{
  "num_attention_heads": 12,
  "num_key_value_heads": 12,
  "attn_scale": 0.125,
  "bias": "none",
  "init_std_o": 0.0217,
  "max_seq_len": 1024,
  "train_tokens": 1051000000,
  "dataset": "wikipedia_en"
}
Each number is 128 + 24 x the weight over the matrix's rms, rounded and kept within 0 to 255. Layers, rows and columns count from 0. Numbers have three digits each.

# k: layer 6 attention key, 768x768, rms 0.0175, rows 303-319, columns 0-127
# q: layer 6 attention query, 768x768, rms 0.0175, rows 304-319, columns 0-127
# v: layer 6 attention value, 768x768, rms 0.0175, rows 256-291, columns 0-127
# o: layer 6 attention output (transposed), 768x768, rms 0.0217, rows 256-291, columns 0-127
k303:121135120085164132138141090146050131142111146076121075134154134117102118091098101179130110111182087179124122164159101131192123095181095111160116109125092114128085183112152079126099111124120105148093109102073144130139109194131180132109089133107156189078134138121085110142212115123124138158119175111131103089113126109124146118168159119117100098140129152095151133102133106125094169132132
q304:185135151122171139107085177113109095173118145108132147122149137155167144137123115147158114137120167139101108116128113088112137123133110173148079091169158165069178139119136133116136181079150124099162134162127107171141117143118105122177168153119149124160142139096134140111113189132125096123138142109125124145118136129175130103137087149184049123084090131121116107091057098102130104105102
k304:137146103101145132204126132130133114169178137109098168091141113146173128155124158133122141110133156144109145100131099128068120106139118136079104138148137158125123155141118077154146106012144132087143108125118116108114133143122172147146155094178135132116161159098123154100092164136092142125094111126143111149106126201125115102096122095199096126113158179122150084177096167156168147179123
q305:146150131167140116133137103168090155125144148185159130116117153177110141201134097115125169109096155140113142119156151142115102116127133126137153117160154112129149055127128163099132158139134144126126109093137137098126106085111137116084112149108103122086158115154092169159077113159105110123133151119139089170151123109154104085157106149104115141199149122152143149108126159091120107166118
k305:140148153124103103173123111190132100113109100119168161128134076151119140108133155114130158107141145158106154077181125122131139158083170093143113092125112095129069121112161084078135148122143137164161093166136175113128125101099116163168062138109087093078189101152160147126141153111112071098137130082138116131150101109151106120126125118126119136133149142134153147141152165126149109067133
q306:062145151177114113123148101204129167168109175136088099097148155195090131207142127166152138134111082159145119149107131090118128178163124140161150112164148108126139129117196164131160116156136162124130075102125134178130152157155145144110150145143118140120091158121126111128152101115169148164147103108125162130132128145128183149141067098128150135137125161090162148088115119079093141128156
k306:118155146118147131095130122159136165101156086127122090143118120089116184154138155165127149133081079132145120144107069111071121178112136117151099176164170128139124131129119133074117090086132120117129120140129149161134104133125166184092122142067076129114150163123101104127155101121137118165147118086110090150145131149141142099149082126164150164113159083113142167137166091144145133128149
q307:130124123142101120108098140113164094102147082132127158150106140140105084129105153189127104127053110124110130111148135119132176163111117142104129111095160169096136116131101146165147149076150171116142142106114069070158164074116158132147132171103091119129071173125121116122133142162110140145112127135109107105072065105116136134120168120125143139158086068140137108141143160154131157161108
k307:162179172071095124063158089204186100150100124133139133107124147159135128112119156193075133149104160101092142140118107114131136088149162113140091123085126143116108135178132107132121108100170125086108134159103141073147154103113121153190115138083056109159088061095135152121137124057144152169091148113143097125085101117116145130169096176134111153114126092171119105110104160168082156171151
q308:110125091102113094107133129095099112142154135084151122127116112128147089110139168161124153104124152165117172127165101107146128147105139155126131133110146110129100121133069117101118084114157109116128121121170194142145100114075120171136099048096102095108153108079175082119105119110118145103121134121096109144127092141115111134117130147143094103129142115097149151101135109125139144150126
k308:126192126137107150114082146134166128091165095122083109113122123155137164120121054103152137117160181182152141154170127125115118148093170189131121128109134140124152077138119145086163128088123124094115110126164181108135131128120144182152123096103127150137118126168160132159140131160127135150120069196148141109125102098181150100136137171155134155176132155117121104152132095144160105168081
q309:126106158113094147129159157124125154051091163145104102100115110091139120094113102140121132153153095189120114169119124125153165094142164143164102142099137152139153096143157130128150133151146105114133125113128111084136096101095154087088114165122137095145149139137144104089132091139076172085181104101132129114122139136160147117111124089141159110118122144156106150071140120101134140161129
k309:115079128096166152117126140106114081106111165168112131137099127081137123075136083139125105103107084132159116177108162096178111150135156141113136117132156084138162103156127088119146126141139093137149151175130140112124157145135160140111135146133138146110136132132156108100180139107129153127167122119141115153118147112171157083111145146154155110126113112137129105139118177110145110128135
q310:124155122111137105110128133134156086120113169150100160164116120115146118155104166112140110135091113187103071090079093119128113056144139148133151098142134110171120112154077122075114100132123117094122083122119109169147156110131131102141154151129131150141145132055154130149098135133134116124071160044162138096134124071144104089114100156139150116116121153142085133103101111102218125119106
k310:140139091117119092089147151116113054111088166101166122140140124100166115113137160113148128165084076153115118110057128097062127097111106119109172107146126131139119131181114126095141082160137171113126114119088098109128115159151138126142110142211160175134108152117126203163182114170140116161109145104121122149127131097135147143127087176132140151117098156107074160152114142138110088112102
q311:096180123125083107117183156160148099137141095108171134164107133132174172113146133101149161128145143150095116140175139144192175177148172124094121131145159181113115120130096171120087137084118161127147111159100133100152149103160133109115114141155099175094094089121131212079134165211092103138123091125169152170143142127128087155142153095153166087150108119102148148134134114138121135110129
k311:145130133146153117130151161156184125108123108116158138155176128151156175177217143123094142139145095122150101147158099154168111136139109108065127114163117133146100101117066097077113099110089145114123103115107166136092104162161118073069123086099117144135136094121131169138129156185128124109115099104163160130100110114150171219127090159090104052124112157136135130121113085132149081209129
q312:166209073136098136110073123118150147191139120108083175160162160110065093133101079083123123112114131170162115113121115163134171114155182116104094135133102172179137078132146139119114120122078118122144132105097189126112132129096118132119074131106106147124099170117155126135144105118123136102094110117117124105111141144106106076145107165136107113110098156138148119101089148105133168121138
k312:182180131130129151143143106104112175144121161071120109148170132094105121103106160134130146136192144172104115143127122167129142118171148063104135139096098147181153055084169137129084130084125133154199133117152159165133158119100162127167071098144152108119093114133154151146147134101098141139124098127096130090128111104120136103087072090132158133144133118159121111141123113099133148196141
q313:107123051126095132182139103082136135142119150109146117103159179162087125127080053103093148146130108135084137144115098103129121153137103121088119112117179127109153129107122121121108145142115173121074112157137119125168152110134146106130133123162093162095144109148124137123134127094166167174132088119106152139138112144141092152164113123175129145144121097137067112116171147113120102150102
k313:102092147102144160144154103145089122132127149206139164109121163096102115130167119098150122146117072103133154103129140079139106148132134092105104173143076118130169147137145167109131119122158189119059061155135161141163140131095161086079171156175132133080185145125117180161135069112100105079104147109150134142145174107148101135138122129162144124170113166146136126128107109147169101168066
q314:106122133104103144138146113135148132135169148101114137086128103082084126114145122153147169178090149170137092076086115127135117215145107132101148122178112144120144125174078137195138098164093155113172169102117154117099137166151147132157135152158169149151123085118115126134131106157141104119114157150136090091066116184129169111083138146149104120147123122114102127167127168129137120132085
k314:082135100106110135157192156079095173075081107113110089120170111100112106144124142122112118110152132151146101111105172121152107106110093132100160130158119143117156153171101101097112124130155098119148175134148134149115109143154089158137155116066108108156028148168152178168099151177148106149081176144126130134152103148145118096101075134161113105151126103058161125122147143105112154131062
q315:056133130110127161126092108161120128107150119144085119148133160121117107132098096125128121140124117109189124127106117136111150147166125135116110141161145087134125111091128138132080124159122137127091136097103082125135153076129099117180121098103148140141144069138096103126146206117134144155127138158127162111131124115134052108147179089143165142179122122180123132116091110137130144174141
k315:085166124154118105114138122123164089090153125066101117124127178133147113077126110158128138087128137138137171119104113149124119120164145156126103153140194100099134122176132125182128121138137138134082065071133103134173147122151098170117095174119067098129173143153092110128157150166158155141116121104098158099135167112148092111148190098138141096120123155105128107112148094106202076113146
q316:135144156084157132102113141136151143134079137144087096134105119105152117096144128113115133124087163145120157150114086123166121086135113127154155132163209155095176132184111169145163129126158159101078122132200123126147080155121120131144131151153146156116135143136138149143092149142166168125143158088122094188135109123137068118144128141122152130080129092166128112097120103065144158135103
k316:100102152073088120116162145140137150135066189197155116114112146151139088101168106118131140131123159130094155188143112158097122060166142089104194143142194128125142085166105135093173110140146128175072063092133106089210156175119103057140131146088074136092148129179161130124158164144144181142100140143130113114137130087118104120129090159089050121112097095112096102101136130111137144177132
q317:105091133113117138105111118111121135112154132141155102077185133115169144155099143159149091141143110099151121144090086120099097136149108193162110133147152173119158095096184117129080122157116095136123139116146089139108112106122137127134141143157098143130097126116157143153137124170145172150146154138079131177156127128113118093099139153130149133139102091161177140112134070109131080125123
k317:142089094133126111063152133155124126152173138112090142137157133071089110178086123152135119120139138106118105131130029064102139128117114133119103082096101122113149058104138159151114120164133164156094061118219148140145163111125163141078146135129142116126166157110118171157156123182112153136139093182149112159168166143130112113086166142130101124153140105174152122141153117090105113126115
q318:173110134164122127159119123071148164125150129131124087123137122092150101145121108109138085137182119100155139071141156138106130179126088153112120120126109088139158143166076152102172154091143166096122148156110186108145104137143083155107145110089153130095069122093123154137128188138102124153113139149135152137118154143137118139113118091117155121140125151142110145139113108073112136120094
k318:150155166165074173132096159104072165105110136098090100122121118115148145126145139096186139093145113152146120157129118119118168165135147124077130091107129166113147137146122116059090142112162122099159127073174139097144127094171132102113129147116131127094085174117152178113083169091104140147122139163171167103114088082116172119190108145112093106154150122154137142123131097118092121135149
q319:167171144134134131074135104087091104141093136085140132082097181166182088129097139106104136110154126157173128125076133154133141141088126155090110120141092162149091188142125143140089139162099131104086183104154123142149090118151168145119099106163124080108140145095088134165148146113145104101154084133130129163116074119138086136122129147167163144098097120154126136160175109143084163124102
k319:149152099163142137117138109129063111122152113076121147098162174115119097184105101126070119143096154148161177176070131141100149105130124115100048119171169135138152122147114156139089106104110141105084147147128143201091105100145188146170103120144155135122049119134145109162142128097116169133123139145118207126117115115150103108095156155154139115143129114159116128109165074102096156089124
v256:179173099109102151088195107136169131142120122179166137151090119092150123122107188120132144144102117093137135114120116142124100185122103124133116087139154104142132165145135092106144119143148127135157121126074131112116101101106100084129105132138140123091117151096133099118107135115164134143122084202132138091144127114118077138121174136120154146080158139152117142125153156099115122148149
o256:119137102163110154160091114127097124091156123131138132112118118118106145110130143138117110146150145109127075152085122109128140129090172157182122131122200120138111143116185144135138151128109081122122087131097143142105132174141144133147101157124094114112117127148167114135110170161128090142166161117087146181138104162093127126133095114152135139184125121114113129148076127141183128100197
v257:102137123132093106103118142123121122122131128119117149155124105125111115149166128141148137099118103162156139125095137124100146088082135157134142105103110104144099109135140105133134116080091136145115141117155143165125127116083174120131147150128109096060131125111139119125163108140132132126107136116149102100085170130119181125096141160113145113152145137116138124146117113104188140110113
o257:120124116132151137168068095129156172126186106098134136105116179130099106131093150139049136123123079103134088117145131150113137130078130141091127117169179135163098138140120169169128152128105152085106091113107133130121146154157146078049124133143106133126092164184118103091162155146152126088103105160126109125141128102098091122142175138161109155114114154091111155109100142149130143136131
v258:118120140124152115096127107128156145096190110158080120170120143136151059134151081133129123144140113138087096144136144095143108139140115117124144120155121144130144089119114161129149144131138104112153095162070094147124145110103100108120130147139137116139130128089126145104115143076128123123124116149147160100071126144123120106147151110111134098113092131197157131112083150121124107130153
o258:093146112111134085140143107140133137173129108101105148134141109107148132155137108134121165089132139162129118129165112109092174115128135100103137189186144071080125131112125156109092163161104115122159116093148142113134144174139138131149099116174139147122149119078106149139135091107089146154145121127097095145163082182130093143114114145106086106175163116099125102087121129083187100130103
v259:129124139091115098177120145134092101089151103107136122133107126120143165129162150143127119108124133141110110144133114112153146100120110127090117092153136105142134108136093150134155131113145145105135120169150151144138159149147106145116127154148119132150108175090154137159142102171101111137132120136116156118113134112156126123156115122128153153156192130121091125154115120133122117132116
o259:161137100158155096098082118135139134130119148127105155183077148131138061199103145070130151145106160115101135131117124145153098153131148108142131126140147163118124146132114140147145146164117126135140134104092105160158113111110207187080136129069155108097151119123139147133160126129112111152116135153163116121128171174111197143112148130109107076099118160160176133146118083167114156106107
v260:165146126135100090160088106087138155132141122050117128141134117120119113131149091134124189192148123127166114126134156160147104133131138130128122123101171159131168131150083135080131149119156109126125106140138169099130129143099139124103126168100124149112159127130155162125153152105134125153101172079127107116115105115149132118175113111093134130130088128109103114075104123166114121147131
o260:073130154117113114134120166125100131115106084113160130118106145158199135116118092133133100096142155165133127094113137115125181103141164155124116114123084126123187101139160092094093144140150130120122111167102097146167126134127122147114076095091122098146146134088130121139118150122101108164119177102171104142155158123113086110161173117188088103124122122139123137109107116114139122109138
v261:112094085146098187147082159143121122090169165149117133141101147155119107149127138120059136112142147164106132102140117149127136109109111119133116133085129108124111094135144124158151124109121113140145141145136101130167143108129140133156120147140148140058127122143148145115153137101136133104117116114130167162166129108122138153124140129108132142128089099092128143134107138091113191130143
o261:117126161132185151126125137093035117136119113089143151143111109143129138163086129118151104120110094146137118087123109152154167096124119130177148109130154136106101143145139114123149133108120118141131154123104130138135143166139100119077134141106155146161134124163141127091155129160132102168138157136164157152127128148110076085106113129141145095122151137135136125128109138112107107098154
v262:159121166122110112131105129112102122075159101143129160106148106175084095117122120102146144139151149108094137122168154119122095154119099184134121134134149116115104125158068076087091094137126139129121139130132130148141109146151164100131123108164079138152137125102150153122127112079100107144154130143167133159133118157137132122135076097143111132099144098137128137155110171144108114151123
o262:085118098126101114108152112116132163106111102111099121146125115090121105100073156153159119130096115109106123096109136138148141092091165078116138115130105125107155124106144118109154112137115129139116156151096126143114144152128160139090141189199111110137135125107154125141184092135178154133111102107139122095087122140117173137101123123165115147138128139066137120126114104091146149126182
v263:123139114118193114151132073146150131153097117175096149132169127176143140110142137133155095118147143116131123169130161117130168156111112141099117118134137127097124122114129117113164120148107107120174133139133152149104152117118144151124117118122098148140129114139115091156120124149149160093134094131126119157139162142125141116096125175132114123149149135124109131126107131126128145120143
o263:123106117164126161108163143129128100143087123137165119117132141142132119100091100130104104115140112162140131131112090134125124133099148097137106100185126120134149103120155150093136158111154124144110187141146110095119122125144150128155162120117115142109112133138143117085121156141156106116178155102118108179091169133122103122146140148111135120112129163154128185095116109165145109130137
v264:105126142144150107120111116130133124132141135125086139143153161110120119071157133170110113149083103111160119119136116115093153143118151093137156155149121116162116111123136084125151148108156174118127135117090133138132125176133186141093140134128158133116146129150145155102112121142092169107154107139121150099140110131171075094153132091142115140138135138109124109093146140158115125135120
o264:079169091132129143137161070143125150123153153109136170179101133144139097121131139155128111114164144101118174122123170117115126131085110134120115112136096138146196145150123173126133127139150128142167138105150160131118122137143148124111135144172184133088129139125140158086177087112075085133052127117120111091153114091110142104105149158154176156124079104107135146147150070130121152128103
v265:177123150172124154147124136132148117129080126113116114138109131111154102106157137095142096127113132162156172133134138113131166095150121116117136148123119119144128139101139084165139120158110077144166120141116134141093093146132128173125132133137114139116131124147155110130145131120127135133158129150091144105131106138103139099111124155151137108129099123129110132128141124154126148170133
o265:097129137119120126130154121113136124127106127172125156121126108145132090139162127169117189116152087103091138184130124153118178127127125121140127130144129081145105139126164140137142123087124129109150094114118137115107095099109110154156146168128121092137128108124152137125137113136166112112132168129173095131084106131169174125065127099099148145097139175101153116078157136127100085109092
v266:162133113122102114138121154140137132165116139159193140089124148159160111131083146170099092105113130109132129122109104127125142152109110132144110173115126143170125155137121132155188125135124132146142149117134183161108137161118105114123136165125115118114137145157173158089148147151120136101112151099118134131149129190152128123123153169137130134135141137109100126147109103203149132130122
o266:132159115127114148144148148118142119139079182082168124145132163122146119091129153133105147159127107151108152150143122146108125106108146120150125136097152130139145123140145132160130120150124190156107161087159110114148146112188153099143078160150118114164126114140144117119114121130109094136163155160108130131118147170154131133141120104160170117134145134130157138117173151171146086161162
v267:134149110115126145145144139173122102121095148176100118135135132128099139171118132128123188111170114106138107130140118112097146153124156137160119120108141162113127111143151107157137160122149072132138121115116122099123117103161151114100100130140079131117137101137169139134136085119146137166130122116136102108131103099123100129106167117149125120114119113112114165167153126100163154123107
o267:125149117133115125125090121133110098103170130130170101133097136143159140138115109080104092129127141117101098092127115147096105118102116126135122155126083114142060127126157102135112117127147173142134155110177097106098132165113140125146163111154127104132105160123151139122126157144140138158160105125159127092095126130089138153132119114139130093143115120123145166119108080158169114120173
v268:149141069124085103114142167084121188155139116119120122131151152140146122105075179153130131172156157160121128095138085137154111070127115142121121132132171115129128112134150085145164163120126091135144137141120104105142183166086133130115147122111139098140140127125146159134147162166110113141106164157108129149165105131143123156143116154143132152124147117145150137144105121139105114092123
o268:102098174136129122100077133142099132090150132107156128127159126155087130131108122124154093119160099089147154134164137093059081142131073089114135161141104150132153144114118111161128154124139112107128130120112123108136091126138117111115130127172139102135125100142149112129130137111104100108117124136103128109124185152125119119145131159130114083134102139120114146155158171099120125129156
v269:102140139123150139130155104150100167116144126131166091162113136151107086111122115145091132104131116122130125133140126135137117109139130096115153149119093103126118128162137160151138132099106073140115138169100121116118188073138146121103107140132128106165091110151174178118143147130123094143131107144156148124130112126114140122136107115140095101132110137134108137163151143180159127126117
o269:155160119139107122151139149154150069149128079094145136143126109183128115115099122107123172126077104136170153124110174109132179124117090080125076125105119102110148154114118155094102119147174149158144162148114131139102143175102146168118128070138144131127183115063117140173146113119174123111140129141115147169144083170161134117127129126144183092151150104109132127097112083141102139129170
v270:114143172171146133125111133089148131118167146127110112141147131111163125110178136157085138148159103118115136129158119116115131125118143130123122109132110135130146164121139132109129152103127150145139154136115098105154150152144115127129117182112143111101127167131120090121157128132110091109184127126117134084104142146170121114129129113133154135106107150097109108166086104142133100136142
o270:135104092156081140125131162161110123130139105084121125076140122139124122175095125139124133140126130125119141085122162115100145116128095140193091092133143103089160103109166108161111144102141129105154098122143139129074147131157172127120132081114080115114111151110135122109082124115145135113120096111152137106091119136147117105114130117157073128143111151076145147119087090133139148146151
v271:100094134101120129075126112113133147109122111146115128108083112116149147143118126116112147132107139111149070125126142155120110129081087142141139141100157128079136152127104142134153092090114121118107097074150102145112135108136131105130124112127123140117111112169131142115167145120126138133153124195135108152150118103142094134107143145132131104113129146118158157159135151131092149148136
o271:122153079143124147144073139110123128133104131129101163150131111128171118109087092127146151149191140130136141138094157109108179128157131086112106150134141133140097115134116185090093146121197169149129154136144163127125112120152116140101156146173132102105161158133146159133128145157118120093081135145094153114125147130086187144132143120116116122147092116155098112128139176099149143145153
v272:128101144148156089104134122135133127110138105163136133119105121140112114113146148101109094114103108189118165161155132122126088162135149094119166118133151105132080154133129067121169145140131117134148128079123133117094135140144133110103094111118087139149096078123114123145094151141113168141167143087146150127173153132146119089124111143169153168125115130075124147147157149128176120157132
o272:136115101161095116138162109114095157109145124158129140123119148127151095102128089127169139102098102130166143139091132121173175131129061124155108113088134203135098132161126114100108118110133131127125182136121100112147137139114091096140138164161096091168125111116152195122102120110099117116062161157112101171149126091142112142157141125126121168125076201124155117075109139074129114157127
v273:104136128154104114092117142114138145111122107121176149143118163110120127109121107083129154124173122089099149117149151125135085119092151150154151123157142127119117125122111129122116139143159151139087122115130119124112099088087150144109121177140113155111126150129177120159171146122105102121118120156096115147191124126136116117142165147107112188149126131073138112154135114127114144151130
o273:096134116103138141157162156099096131155139138110113139117172108153140124172142158141149131111132167169187118128077163157143139103114161135101184171134131132142135143162133134177155175113134117114144089133114152118084123122138125143140106153149143138098143116125145103158117054120086145143111117133135122153162109111129169156149118110126123135089137109128098123166142121129115098108100
v274:133088165161131142106162136140146149088133139153096118126158207171133132152157167117120151088126137173130113154092172117111170179130145150130104110135116146094161130115103154124183142145121087137134119149134124126165065194091127113152077115107147135120144090121134142154133164102131149133125125153101120161075113079119169133157083127139153116114165159171164147112137147092099148115152
o274:152093112116125137178111146118175107129120155113169160105084098179153159164133158160122130107123153126081101138130096068151155125157136080160166115101097146125065134132169124132131134108070123167120108107104109109113098059121126086083118149175132142099084106163099146139114129129140163123118110117168161165144147157159085112124135110125115166124156108106105082184078158108121147169111
v275:125152129136099128141131120135135151111160150136146146141121138152138138114125112117137132127145130133098127133136149150126105132163135100105139082132113107119127117138090129095168141118159100105115180117100098103161123147091149143134115112136151136103131130143123086126158130133123106124140136120143160124113128127151122138168144153118161108138130176169135109171136121114149146111133
o275:151139116175125140149146116160148140173156183144122089114141064099189100135153091122149112121132078150113115099105090088125079112115190152077148125132164139132067108103169121144124113106172132178173119098184040107146135160172115112100125138153152141137151135124117149105137128136115110139152139156144172161156146142159136094111131152125118156123103108153138095067121098121138133152112
v276:128110123124105118125160106150113131098133097162158144099153138101170129121181109112123106108154149123123117130152119118105128127194067115137107167138121149113122118166152154152173083093155118085116092113137189127091121137096123117111152107116139098105110146100108190147111120102113118124113166125161125097135112153096123113162110142088153163125169101124099113121078094111122138134139
o276:148127130071067088166140126119144144098137133086115099097112103114180120165021108145094178127103123161110124111146115145135089129166116159168134157102119159157070130110150099140131170142085077133143124090138151113125149157116076127109112153147107143124148157164156157143099171095114150168116111159100142119168113138159141117063117151130134127146130096117091120139123149084112089163102
v277:160172112101149096130118090125128134131110148180106135145122134149131154135101125116142150144101117131169150143144142141109090090101141112112128095091145147139119141135171098149152135099115150145125136138126145145089133092105128085139128119136133145116100122149110176114124098115122124160141090163174119187121144114160145101117137118158118112093084103164112139160130125136056111146104
o277:131160151136105122087110134112130119112187121110134121111151151137141088086183106146113087108079170086155125117173161132141131138150160120163122088141156116137117186142140127097141136116153133118149092117170087135065098172137174146132170125150059104135206123087144112114099132095127165127143134162104155139121136110142098147195105137137148084112145104097142133126110131148119161132111
v278:129132112104123167123129090134134142109111116103126130118136125114098133128142169125118089117145152113166130161143109123131081118159133093127173157127138137158164141117171142150145088137160132130167143130098142142130072202123131120140155146094109162107165147135117073135138148117112133160099122132083149142157077109135114127182109102133119101139145136111129153109127113155120095136172
o278:127108132145111114146113123132135148159145124108144160106170107176108148123142128156159166149112118119123117144125120166085156112105145135164099139117108094097144103112179070115125130119122121153098142163114113086126140145114126097072054117107148113162138118151137123148191078128115102113136127104102140124161105141071103152101121116133143163102081104086151131164156178132143143191175
v279:100140140122169113139126140151128137132128122088128131107154180137151142153110113123116099104101123153129110126148106128091114117098136135087153097145153159130123118113112114129144150121133130091116123116132149140156184147111125146137164108098151113110149174112111153150109095110131162133167127111125167165164130123124134111174121123157132150153114155121085118137137094177118145145113
o279:120129136135118148121111152110197112155157147148113108160159138163055165135115098139140173179149148126082120101127159161082084110147092105138133148128073098110100136172147109136101107109133125111148129096118139094077139073125131123121105132165113180127132158116124131111151152169083160093146140170143200133121115173166122131122084148114108102125118086103134136141165148146088123105088
v280:105123124080139141146122173154114145147116109124108101118134120129107143129115123103109137136064119101126151169124156126123111099123113136127144143141111158126119127102141133094145177144128097121148113109145084123115104131154100123143108133117131144070130093108132096176146136143122167107123144118124150127147113076112127156136102139129103128125116112142121173098107162139173114140102
o280:117108150183133137116122107136127125147161149139167114151162152102116137153161129138094150128135113130136121135098121128104120163072161116135129100144098067121150143126114110136150144071129155122123154131135145143152155068128102189148175138177091124139106105138111125123127114129065153116162144131121153147154129169151096116137105122087140100159091183150104202201106121087106131129166
v281:109117154122179105096120127148122117117094123100155109106087107108138141153161123121148091135124177112131144143106120147158118158152093126117101160137088120146140148156175124111113159175109122172192145150132149122125110084084123126139092138090107150167092138144131175126121145084104158113130119126160079191125092149105135134147131129135092202119155118127169169159098119131158102127120
o281:126136102123108130088113137151163134139146098148136112139141111147100162124064145151149110117105105108113103130125141115132143113072145120119161133176126171142114130118126148143112113153116141111119115167155156135171127112137136110128113135133134139105115102122149146101117156114169124088068119124125144152157104120173117140114092122159149115136109121151119126104112131148130143139102
v282:116149166083208143145149116082131139139103138132129134140109122127137140095113140088138109134066126171112152157130153152124127130154147124133173106119169138132159136107108118112089143107169116139129134134139107110111142115102099142149141111100138106123120141076150097114113102140103118165137090101128102083103121070122130143158163107137116139142135134120118125136135120156124125118118
o282:166157115131115137130105116149139096142145104097124136120107146115103110112124113137116161163150118128113071150075127148112135143136163142163141146164103126132110141109133106148129141188172159135133105129118173133125121091120171080126144137126107122140166137138149097157147167142102127084144157120113174177128119186126142132123150116092140143125111099172150146114116139141114137174086
v283:176134146161158108098157132125105101140121149176091121165158163129126128135118125106120119154166096122123111140138176138135114132138123135168118130157125133109154134117106185104139115123131125133141163106090117136089178172062107149109077177118137135128076086135103124131135142131105145118119091165099112119150134152144124137138061117106097133139141155151140124121083127104109158126131
o283:163178135117092144154146135142080124153087171136078135158138135131116163123133159110111143137157146125145134133104118106169120130106072088177139129144147175151102128143107095085140112140151135117134106140144109125126096165156128125126127127099096147132128098122117151110119153129102099118204099093103127082110109134118123149144133121166123170136151128088107155090152119166206161171152
v284:168115096140124106109137124128171109174141138084115148130086064106086102164137113147143157111093129120138121148141137132124169167176149145113111100111116129159157138142080119141129128141174139096133133098120127108104149124102081146158131133112113140167098100136124103102109155122096118143122116142148131128135137129143117105116109170137092096098119136146157086144119125146146166110114
o284:137140123162134114148133117098095145105086090128143124210142105073123185114103110113113150134141137126124158155140152106112161116113112195108115129145121144126096150125127143119105172097079124138187123122105107149089145109089163086171144160126127145110142122071120097145118126115109109124119094156106130112125102099095123136164131102145121112116143089123125156119147108078140091169199
v285:121122128100142154120097121125119085134178112156118149111143099125098117130090108125103114108156111100107126140104107149103127095130124144171114124106127081132092109127106113093102102119144110146122134160140145138133153112101101137125103125128140101127109116076108093139126127118130132141100133128111112118082105163162121124106152134159128126100092123115139105102169116107081108192145
o285:163181115117135142108161170137141101159159117124099113085143208086099160092175130104120129131132106155147118081104117144135144174157117094117105122148118114113144154152095105094143149145134130130126121097089155173142148106138127134124121121156128120120159074139128142166121146088147148165095164121175185096122098143148144162184159160118094101124157166101107099127124115133115160167142
v286:145138155152134163076114093155150100103110112100114134115117183127112127138120095117137144135122105152135128114147130119105141141182126136112144100127129114111120103121146108112113098098110112139104128154138124120132096102114127141108120108080143130128110156149117140141138113101134131111129109157161145152151160133098130122135116105152130127109090149098145141133141126116105111100121
o286:163101124122132148087123134148119116136116146093113171145148128150157118151101172162146112123162132123149117173176180149148128121111102143147119100111122073114123118129117097125129099149133126132144112097132169109134137112162085134111110107142129173077155153196113110137124156152134129133058152119129114110145091125127138096147130129149090161165151111112110117137173172076159119080105
v287:123135171124132134140098114171126127101121136114155127126154152126104117106117146152125116136095115143181117123119098116133110120153109144119103151122103124106137141130135104119126125112128111102136119117140106121114126064142148102085127127076101158104135152118135157154113112123171150156133113093134129123155150098102148116102135112147099132145139160146072134139149158140129099128118
o287:165098103146093116160064163103166130114114190157102108154106136129188160103100125145112153149152158133143137141119108159124207135077106148104077131159109145126078164140127131146143090129144103128137125097100128101138102160151129123186146103174117137121115162141099145124149120146114121141069115119116099150128124122152156145183086126111161109096073112126110105127160121126101160121107
v288:101107105116146122124106124135125103187108134164133118196122167112108174145103151119101154177149096100123136095148134122164100156145106097142107121119130121141131124139068105116075131114146172132170084145159093111106139071126131143117145150107143119146120118122127089143109099112112139161156159135104108121137168125129159127154149113132092136119113123095109125113153137124133154109131
o288:109173146105099084126174148110134117089120135162108127113085143094117109142113115092125107107105160146093105185061131101090137126133136101116132137117146146153112111178119120132105132117092142098114088131123124119129132120157126147131079130133136159108099155121131099146135099113134088135133108144137145130129162177062096141140112115108131129138127158126130133133097166194097126102137
v289:138136172085095162136144129159105124100108122161185082127093110138152150111161144114109115167155123127130171150128083147131126115122109152169142110146114120122136153145125102152120158095118097115100099125126157168129059159143167137164153118124110142105122105134169080138143111151140153108115119125098188166105145095109122112139178086147156183133099136173091130115175108141160097132111
o289:176122102102146137097125129115102131175159104120110114109149153093126130116114115112085120112125127203160105144111147091146128116165152129088142136126122120112119118116129088100127110112131145122110119136122110141128127150127133115183144142195178095133082118149172093121154120109148142100125101153107098166125120108078148111187107134090109100144091174112165108143123136148088090104117
v290:081157164159132117128097155135124095135088134062136096106155121143112131147105094137128111126152119156131132133127094114095135123163120132113117141121135137120100122129121125151180156129137120116136115114134126097150146166146078135175113171136131136172122117113147177100130142129166110119143081143125125117127142124113125121138147129132096149122125124155140119139168110122162107136132
o290:133111078101145129108172137157121123117124124137189150112152098126135121126153140087146119129131073104110173131081144115134098113163124167156102124085142110107138106123164172141116151185092181167108132130142098149120093134074131134116135131174109097131084167123159123140151120132102122180164120119071132156098077139121132107124129135118096128093148111130131143127177135106101156140143
v291:129147136126094110176128110164118128125143107136091132125135134135130111106149086173137117121119129149092154157146121134172106147100163133131131144134147146146174157127171156135140094181133106167095141131120121148082146139088166135115119115114126149147135128123107152163145128154125123150151132124114114136135185147111133144154126138112117091138129123120147160116130141167108116150123
o291:116117130097148114169158185119086137153110142135089117170132143160126118178109095095136113132103126098123113123091095121126119130138129104156180133180138124133141160137105117161102148127115119138149111124074166127114110162122130105144135134137100088118113107111110098135106103109088086100130096120141154132116105148135123156165135150110106137111103127116134118125125163123144113131140